config.yaml
num_hidden_layers: 14
hidden_size: 96
num_attention_heads: 3
num_key_value_heads: 3
head_dim: 32
intermediate_size: 384
vocab_size: 4096
hidden_act: "tanh_gelu"
norm: "layernorm"
norm_place: "pre"
norm_eps: 1e-06
positions: "learned"
qk_norm: false
attn_scale: 0.177
bias: "all"
tie_word_embeddings: true
parallel_block: false
init: "normal"
init_std_qkv: 0.0548
init_std_o: 0.0104
init_std_up: 0.0548
init_std_down: 0.00518
init_out_by_depth: true
optimizer: "cautious_adamw"
learning_rate: 0.00259
lr_mult_up: 1.42
beta1: 0.9
beta2: 0.98
lr_head: 0.0061
max_grad_norm: 1.0
warmup_steps: 319
schedule: "wsd"
decay_fraction: 0.62
decay_shape: "linear"
final_lr_fraction: 0.0
batch_tokens: 16384
max_seq_len: 512
doc_mask: true
z_loss: 1e-05
train_tokens: 125200000
max_steps: 7642
dataset: "wikipedia_en"
Each number is 128 + 24 x the weight over its row's rms, rounded and kept within 0 to 255. Layers, rows and columns count from 0. Numbers have three digits each. The size before them is the row's rms in percent of the matrix's.

# layer 4 MLP down, 96x384, rms 0.141, rows 0-95, columns 256-319
112:101116100107167141192148144135110117144126149114084151118103095099143152101131132152113129107119145161107158187130146091129140122167090135159130175145124120132098122117132186123157114119126120
098:146117145119133140176115074123088092114086111140149135139129135121140144117107126144142113131121100133125123182154152121097152143124121143126141154125150173142131158046108130128112145100118173
102:090093106103135141098124149133146142110089171141108158163141126150151162131154153166120131099131123115122104123160143131164126125090122185135121118140153140133150124121139096134133126121122104
100:128082115145123157102126148135058093110123117112103157098172093113119161087116120144167136148111132152133095137122114140136145120172121116136123092110121147128146166127120142137117103117124096
112:128149139124127124126130062137151113140149113117143135085119129112143159120117140112104115124162111093144190119118130110159143134147116129105146129138115090099118162142125138133133166106130133
109:117135165133111133152107152155123137125130119165138134120109148112116145144107132200164142157118168155155115114128151084109135142169118111146134136168119166106118159140148111118129156175099122
101:158141116114126069061120121163132103128107123135155131168099156127155113137147143126141101147122118121144092111095146146149129136127155111125121148175103107144122144134125137119198102165140117
091:125148118155117127091081109121184090143128115138144129125119098122125128138157126123098139120131121089151146125124152175120101117141152107142114140117114100118108116123121130129100125120093127
104:110108132163132126118110131152114145110069106140125105142141125135096155140155070114110168122176149129109142117139119109138155144098084102123141118088118108102122135086141135118130119095116099
093:178140137155139103120142197124152094145191114117100165133123124140131142072128167106091140139138123118132175096067134114149158151107151108147139095144101149116139118114137101084160144112125123
096:167142120108125134169112149138087098122085136115127131115098157152103151114125117148149107139095174132153165130098128111130116166109125124113160135146127127110152121126147135138134126110108174
096:162160128127118159155128116103133082065136116121133120116140138125121128120113116105118149128105100115123110125102131139119116127136128134130130129129127087122089152143157140131124149153099121
101:138098139122150136138158106136078122153104126097135072113106176107135127126119111168169162140106151167134158140180133135127137107156118154128138085136127102162162116117130135156126118113152179
102:156190120155153179166114102150181133153151108126134133112142114136158134154089129105124161119133100128181112152140128130130099177163164125100168119123122120116131157110114123099154104143148120
111:144110162125140109186118161111115113155123104139130161147131146140175086123119103131139144126115158157132132123071134118100136134141168151164122098124135157149096133144124140111134117145088125
087:148132107119132124118150144120156235074156170107154101140144135120126125098147139146103095106120111143164127104191174141173140102113144110138135136130125103125130105121111109105093130173106134
102:147117095128106137139087120108159153121128090112147107119107170105115082122147135119119123132147110138090112085098123089108143152097120097134083109088157119144125136106138071111143129099127120
064:130124108153089153124133115132103198133107223144126157108136100125124135083129096141133139137109143114140137117117194136136129112130140133144135152096107140126119108125149113117104139114155124
105:112155136127102162112109118124104116160102112152147139123138108147134123117124153090074090131120111133121127143117138167130112099166125082117161107092169154135150145148138119123122098105107086
094:132107129124147141119130129157142095141115141167130097136108132136140108158138153142128111150158135132105132133132130142123143123130145130120114143136135127118125112098149149106155153186107111
091:120123161151148121163132147105155135085131090121095129118114125151156114178092165168124149123099116083115086167145101137132134155104127106108143111088111140112135115162161110132136145155101122
088:132115135110113165163112085113132120142154152141144125135131103151161130125122138137104127111180110129128157141114149154085151114156133159123111162140148148102135113121131140118135151111149112
097:098134130151137144143124123137116130121090091152152136098080102097124095091113173113114131122139132106144114103134142152117124085124105110131136085131178105135111111165105159138104153128147142
116:098152153120082099107144158127163156086158129181123107163116140153112124127148146100124135112143131128114144071126137106141130135117130120147125142128120108135111141123136092158112123178154126
105:119101098106165142112128164122147154170141135151110170126123110107181148144130125135109136145106138178121102162155155113118133108153122122112095116163122131130144146146109133116122119156138167
097:140103147153076170115106141132168129119133095093145166135126099139071148122138161155111123100135159134135071119073114148110098124122145162142128105103102123134154103106133112145118122138122094
116:101132101112109105152118114114184173176118169148126112143123139129130130190135144119141117096155119196118076131158146169140150121111173100167089143144135126105145142126146136144121125148131101
101:164134115131121147129114112144136137174159133127173151172121119168129126189141167136147091115117124136141154135137143133093162154130168069136159147165139163184134147151130124137119139122128131
093:167135139112129145128119101136145136134073136155120128118143137105087133118107096135107120138112157111121140128129142141102120110125108097126162166157131105112146151125086163127110142124091163
097:116123110123147156136118115174144087115101114161118152167147160152124091181134136121162114123143177127146173115103083131086171122107126119153120149098128093119157101125136119147165093128177140
094:099138123113118168122133129131119116096117103131131134078154098109086114117127099166110122127131097083140125117122148109130123108126145101153121119080102120127142146060141165145132158146151108
106:124145134117137173099115150105120129148180136129122109140145164124128124105118065106150145129103108136136062151076112106089143088172123142147119093138109134105131167109092123140120126155081129
098:085095167124132094078138149110087152101149124157126146158142096137166110124114161119138146112157152127129079125144128109161102138092166128167094105088188133139132126111134104142133121108122128
094:151136136104151130080177120138140119089113135084116124153131142148136142155150171109144151113102112113129114132124133097110136143083146160133155149137148114159092140118120139107113133127149119
107:141135126133097118090126165137111141149096110122153146109126148132083130127127150149116110106128097091116101101146122112114113115092141182114115127126147117105133106124114107120110119142102110
089:106122112108153074139134131139208140145137145121106122121137115102141105151138169131136154161138104152107099145122123140152131123119114122154109144123116113161135100111136143124129109092093118
100:136172121105142153145139161132164101105127143099115140148121144129147127131119115158118113123127099125130190180119155055133152121135130085125111157115134148165100110099092169143117122155149165
101:081080103119139101061119168090108162166120161127104083098109122112114112143118097120143102129166129131107158144130121144139093132116143110130145112175116100109079150132110150119166126142150098
094:091131145107092136117130064084128170117132148109096174134150086124072139138136147105121118124096154139116125127161147137117139090134157117134143145137173154132124101128137131106069132105156134
104:115121148138144115079121120122098119125166102163152110143086170117102128147134105102102154140130100104113150124149098128114131157119132134120109121125148179127157143105122130115101110129126119
101:151154136136106093108123106128089114168130109124124132115139136117098162130122148097159134144092111141143158103156099124118134111201121174105117154118112090116153133150168162144123132168146151
098:104154101149136096103100118100154142146098132135137154111137112132131099127112145135135143123081127153131142105136133151113135132131169145104119103084114173113157131105125142123087124139110101
103:126157115161123170098110115122095153182166138127058129112138110125122120152127113139133136123157099157109049118092113117151129153158120152067083136181123150133143104194125090132120128129156153
106:108128132144134125145116129133131121139159143126054098096144095076116129136111116156120131138194117157125142127108153122112131123143153141144119109105128130112141191120108148123109124116108150
098:135113106121118090142151154112066163156094130095176124109144127124130119130108101108118142100133151185104125120123094120148131135105135157114069142179092146134140095108135115159150088150145132
105:147117124126130129160128138132143122146162144103129157151141098135153134126127096119178117127158135128116103160124124106130161101119109118130128157124084134127130110116132124124142139153104135
099:073116127134154122114129125137091132122113156119113118142119129120123114132134117117141121095121124111123204126092152135115129150129085080117140135166185124114089138143119148090142081115140075
096:105125129142133102124103123116122156102105127107142155113152134118146093184112114076113100136187109101118148156136148107107122141123097053055120090117177136111131159129100117117093122141138101
101:099118124153125152123142157131106150167135156111156110128073130139096143118111121148176135135090142106123096135144136147130126158157109140107129137140083139141137108089114138116128132145101109
115:101098115112122108134134157146113122155123121114135106135142129132134123141133090104104117130153131147141151146093099092120133164163158195145135118115123164128100132186110150127111105131159137
100:176154143121171165154142166121117134108108115139107104138120134152129129135147120080133101165123113112112178152156104119117115124155101162158147118111150114154088132129142172133149109079095111
105:118121107122125130107114117107119120141118135094099152137148098112135149160127136127115118087096098147109144145143150125125132116129143157149098142134151121124122077167130146136128110070151095
104:169124124126095130129099084111135145144151135160145157116132144152111173108128135125158117179117106138132175119123117108095133142170170122106134165166088150124124144149132119126098151102137104
105:115167084124111135158125139114150145168150134118121098126111157118140139152119083127193112140107138107104117131128126110124117133100103140079121110157123185133119149126122107123129123172167143
082:152132097147104155139138143132136034125121116126152118149141167124137152130141138109135146109172128118159116133069128132129130154140152119096172172118116133122129149071123106126121137147126133
104:116157142098070157095112108086152131068109143129125099145144144151072137090145161135127132144082133087145060115145123112096108100125108142114137117169142155145080109151133125139117124117150136
097:158160120134126125121125160130159118122140116112158145129127171132186105121137114170132112106104123123139140118138131137144121139140123174175121147137142120133137147172182123131165139129118056
116:110124139156163137183127175130094100123129136178128098136165134139170143077108142132144127151145137123127119123088134131165140162137102138118183132135126164118139148135148147123176134152106110
113:159136126158126172099155106110126162104129130151132146119121148134091113112118100107160133127101140118122054119120102113107109106130122163101136112092096143125121119141138092140105117202163128
097:122156114119085101134120171151140117101126145103129119112111165114100099092129106148120145110144123156136116070101125137128123157105150103131115094120138146169124108123141084126125126173105160
107:095158142129137106085158156136076165096127132131117139111094130140148142148137088109073142129135121168103134110155132162125098112113125112104131143133090084123142116112116134140092128122165115
100:129119156136121111130214150121120121134128108132138130122127127130136139150120116132137134122124126122131110118156092126140131117131133118121138141138109123116125129139129148116123135129131123
103:103123131135111119193147176113139122156141105123136155139112133143123098141142121151125129104077156167176181095135125088151112151131122112170101103115186157105117145141103130117127152145141121
105:121110178146166106165134127121115119118106113121131176124138092138153135092140127095143120105101161145142156159154169088156111080104114111119126143150170134150156130190117136116113150081140174
107:093106136145071106113157137134125147165105096102123098135153163105108143104140128170176139131088140153117076124122129122147144161132148113119141094168100145116124147128134088138109118122118113
099:128130116129144142134141123097109147141113142148100093097124116116147108096134139123123110124124151088120140194177145123113114137138142130113177118126087093123117133112155141103155120133117130
097:157154135132111180161116076130089107094145147157146134123157146104089154126103106174122134130105142132131155140107133146123096111108127160180129136128125135123172137139152159159124156125123127
091:089137112168138108159142099155159159091108141120138134122127148126116117114132082106121099123170131088119112132130124166147126138131166147107107129123087102115116122134168113141164146137124150
106:162158103160107135096150118152133128130139115154139166138124159136127136092115136130140135194123143121154205097111136120114139140123087114141119147131122131142113142126120130144167117089136118
094:178119141103167132128192182161160157138126138108152101135114110133158166074135116124143163137179134126135118147144135161144128118085130108116132158112104128135130160135148132134141149094066113
092:114107136123117156137146134106115107118157111127148085141147113140092084154114136106127143146108155132136115143141135128104115148108068172140129113121152102124118127123179145135065169089084137
082:137138129098154139151120109143135136116127161142124146131139137114147123104102100152071109103135104132117113109120176105116097136094116130104141159137107142132090125107138102102127154105129153
103:184142138095134081161145122141150095116115105105197144155096179153144084141130183130131123101180065130108108090099116112147149113101129103162123128062164115162142084151122126127141121141153153
108:093154115115135163105133116115126123057110108121136148124137120139106127141118134098109117131113124104126107147139103170116125109118149109101113133108129114134124093126147149134135124132116161
098:152152109130128118122084125117111086154161120150136162088115120124133122116119143100085103145100136171103148103077093132154140128139106148170131138103158146107133120108103115138142128128136139
104:166163127127150153117139166159163141126140122068111129101163117131120119174117112141117144123125125107119083155126125164120114159138117127099119126135128151092114152161121132150183149087140148
109:138095137127141076102101134116122099062097154124130126151124133114130097119164082144136111143131128126092110133141127122121157150137097117150109100088107117133099139139091101135125121118146139
098:105136123112108129043126124148123103134157102113138138088109139106117132143134144125129159150123105110087086116125110157118113104042149110130142116165133127104131108124101090131124142132150139
087:123161139111185123145109112131133107146139081113134042126161119125146104111154104122137139112151113120134125153155053138139129113102121107120152121065135125137139088128096114130154137132149110
115:148143131128100109123164124141137138148132178132116142159114125151122151128152132130128129126123138126107111101153195137135148116120108130123143105143120126149139152145129109148117134132150152
109:164111088129135124103148088137118169076113143172127075097093138090140163135127157092116121117111108137089130106157142126161099140120121158119158112092101114131107113083115129154110138150110148
114:157121117116153124116127127141093135130123160119147121117142135139169164161074140125122125132138135108136157125134100129124118081125102163138142134122116118120128108117110145122151136105121126
098:082107101120137114127140053121149104118117140142112135123127136093143094128133104139129163122098136117119162155077128136181114129125119127130121139121138120132114068126117130135105107110124094
098:157118151121149153107107189144135116144142136101124155104141117147145128125109133122109136161119128150125101147141137128115123140131127154162126135125113123133139137154119147130175126110130118
074:142149137153124115161093095115095130176143158120108096119100135130126151109141139152167127132110121131151153126161151118171131162148141152107146180111090140135125132097116119152131120144128144
082:131089140136121166129136120145105175119116137093148118104136115122113161099116132143157132117167150115168117145168146147135121123159116138093110134129132112104136123113126125142125135116126138
097:118132142137074124122119149143141099142196120168149132125134106140114115140096109121105172108099125156124113115138121163117100128146119132142103131138151135138151127101134101128117121094111134
104:102104171126150116128087123123162122094098128108088077117105114140159132130106185150138140116112157128105183111157127154127122152132141111117161152117135115132139109120106133115152122146113164
069:095141107166189116100096123151128094115101110137129131141122120136114089116150113144134127152130137134154133162050086155084129165108111110142126104122112156178120122113116177095121149129134150
102:082099135145100106154109093145149116090146070150099100139135131139117117122130156152085141117115123123153068153146108153167132134145169186140119152119126100093140147132136142161107121159143124
104:133132128139183124148116110076125144154191110123120106121146102116143147157130121124118131162129143149159161162107084118090122150134130125153106123149153106110149139143141146105141109103121112
092:130153114131146092141143109133122148095118138113145123101104142107154158120128163139083054109166138131133166182163075110146106127109115147129144135105132126119112114139131176099145151171141160
108:172124139101127122085108088125109097145139136116123087149150114119126097113129206063102162141108099131116091094092089120098125141151145137145089108152146122127159150138095088113132107123111130
089:134112125120058090113161124168115133145130122117153145148129119146108126100117122133127137110198133125161120144167167087176144104185138120161134081137136148136140110131129105159095125128176133
080:120101137106142135154111120058132141094115141124108149185137115163122114126198140148130088115145143111119152128080066148146136079084069117133115133108134116186150109139152097110144120116184158
111:056109127118178126197089147152120102130133097108078130132129095134154108115098094132149107126158138118157138120143147108113132103171150093111119126118123132122141150120158093092161118110120114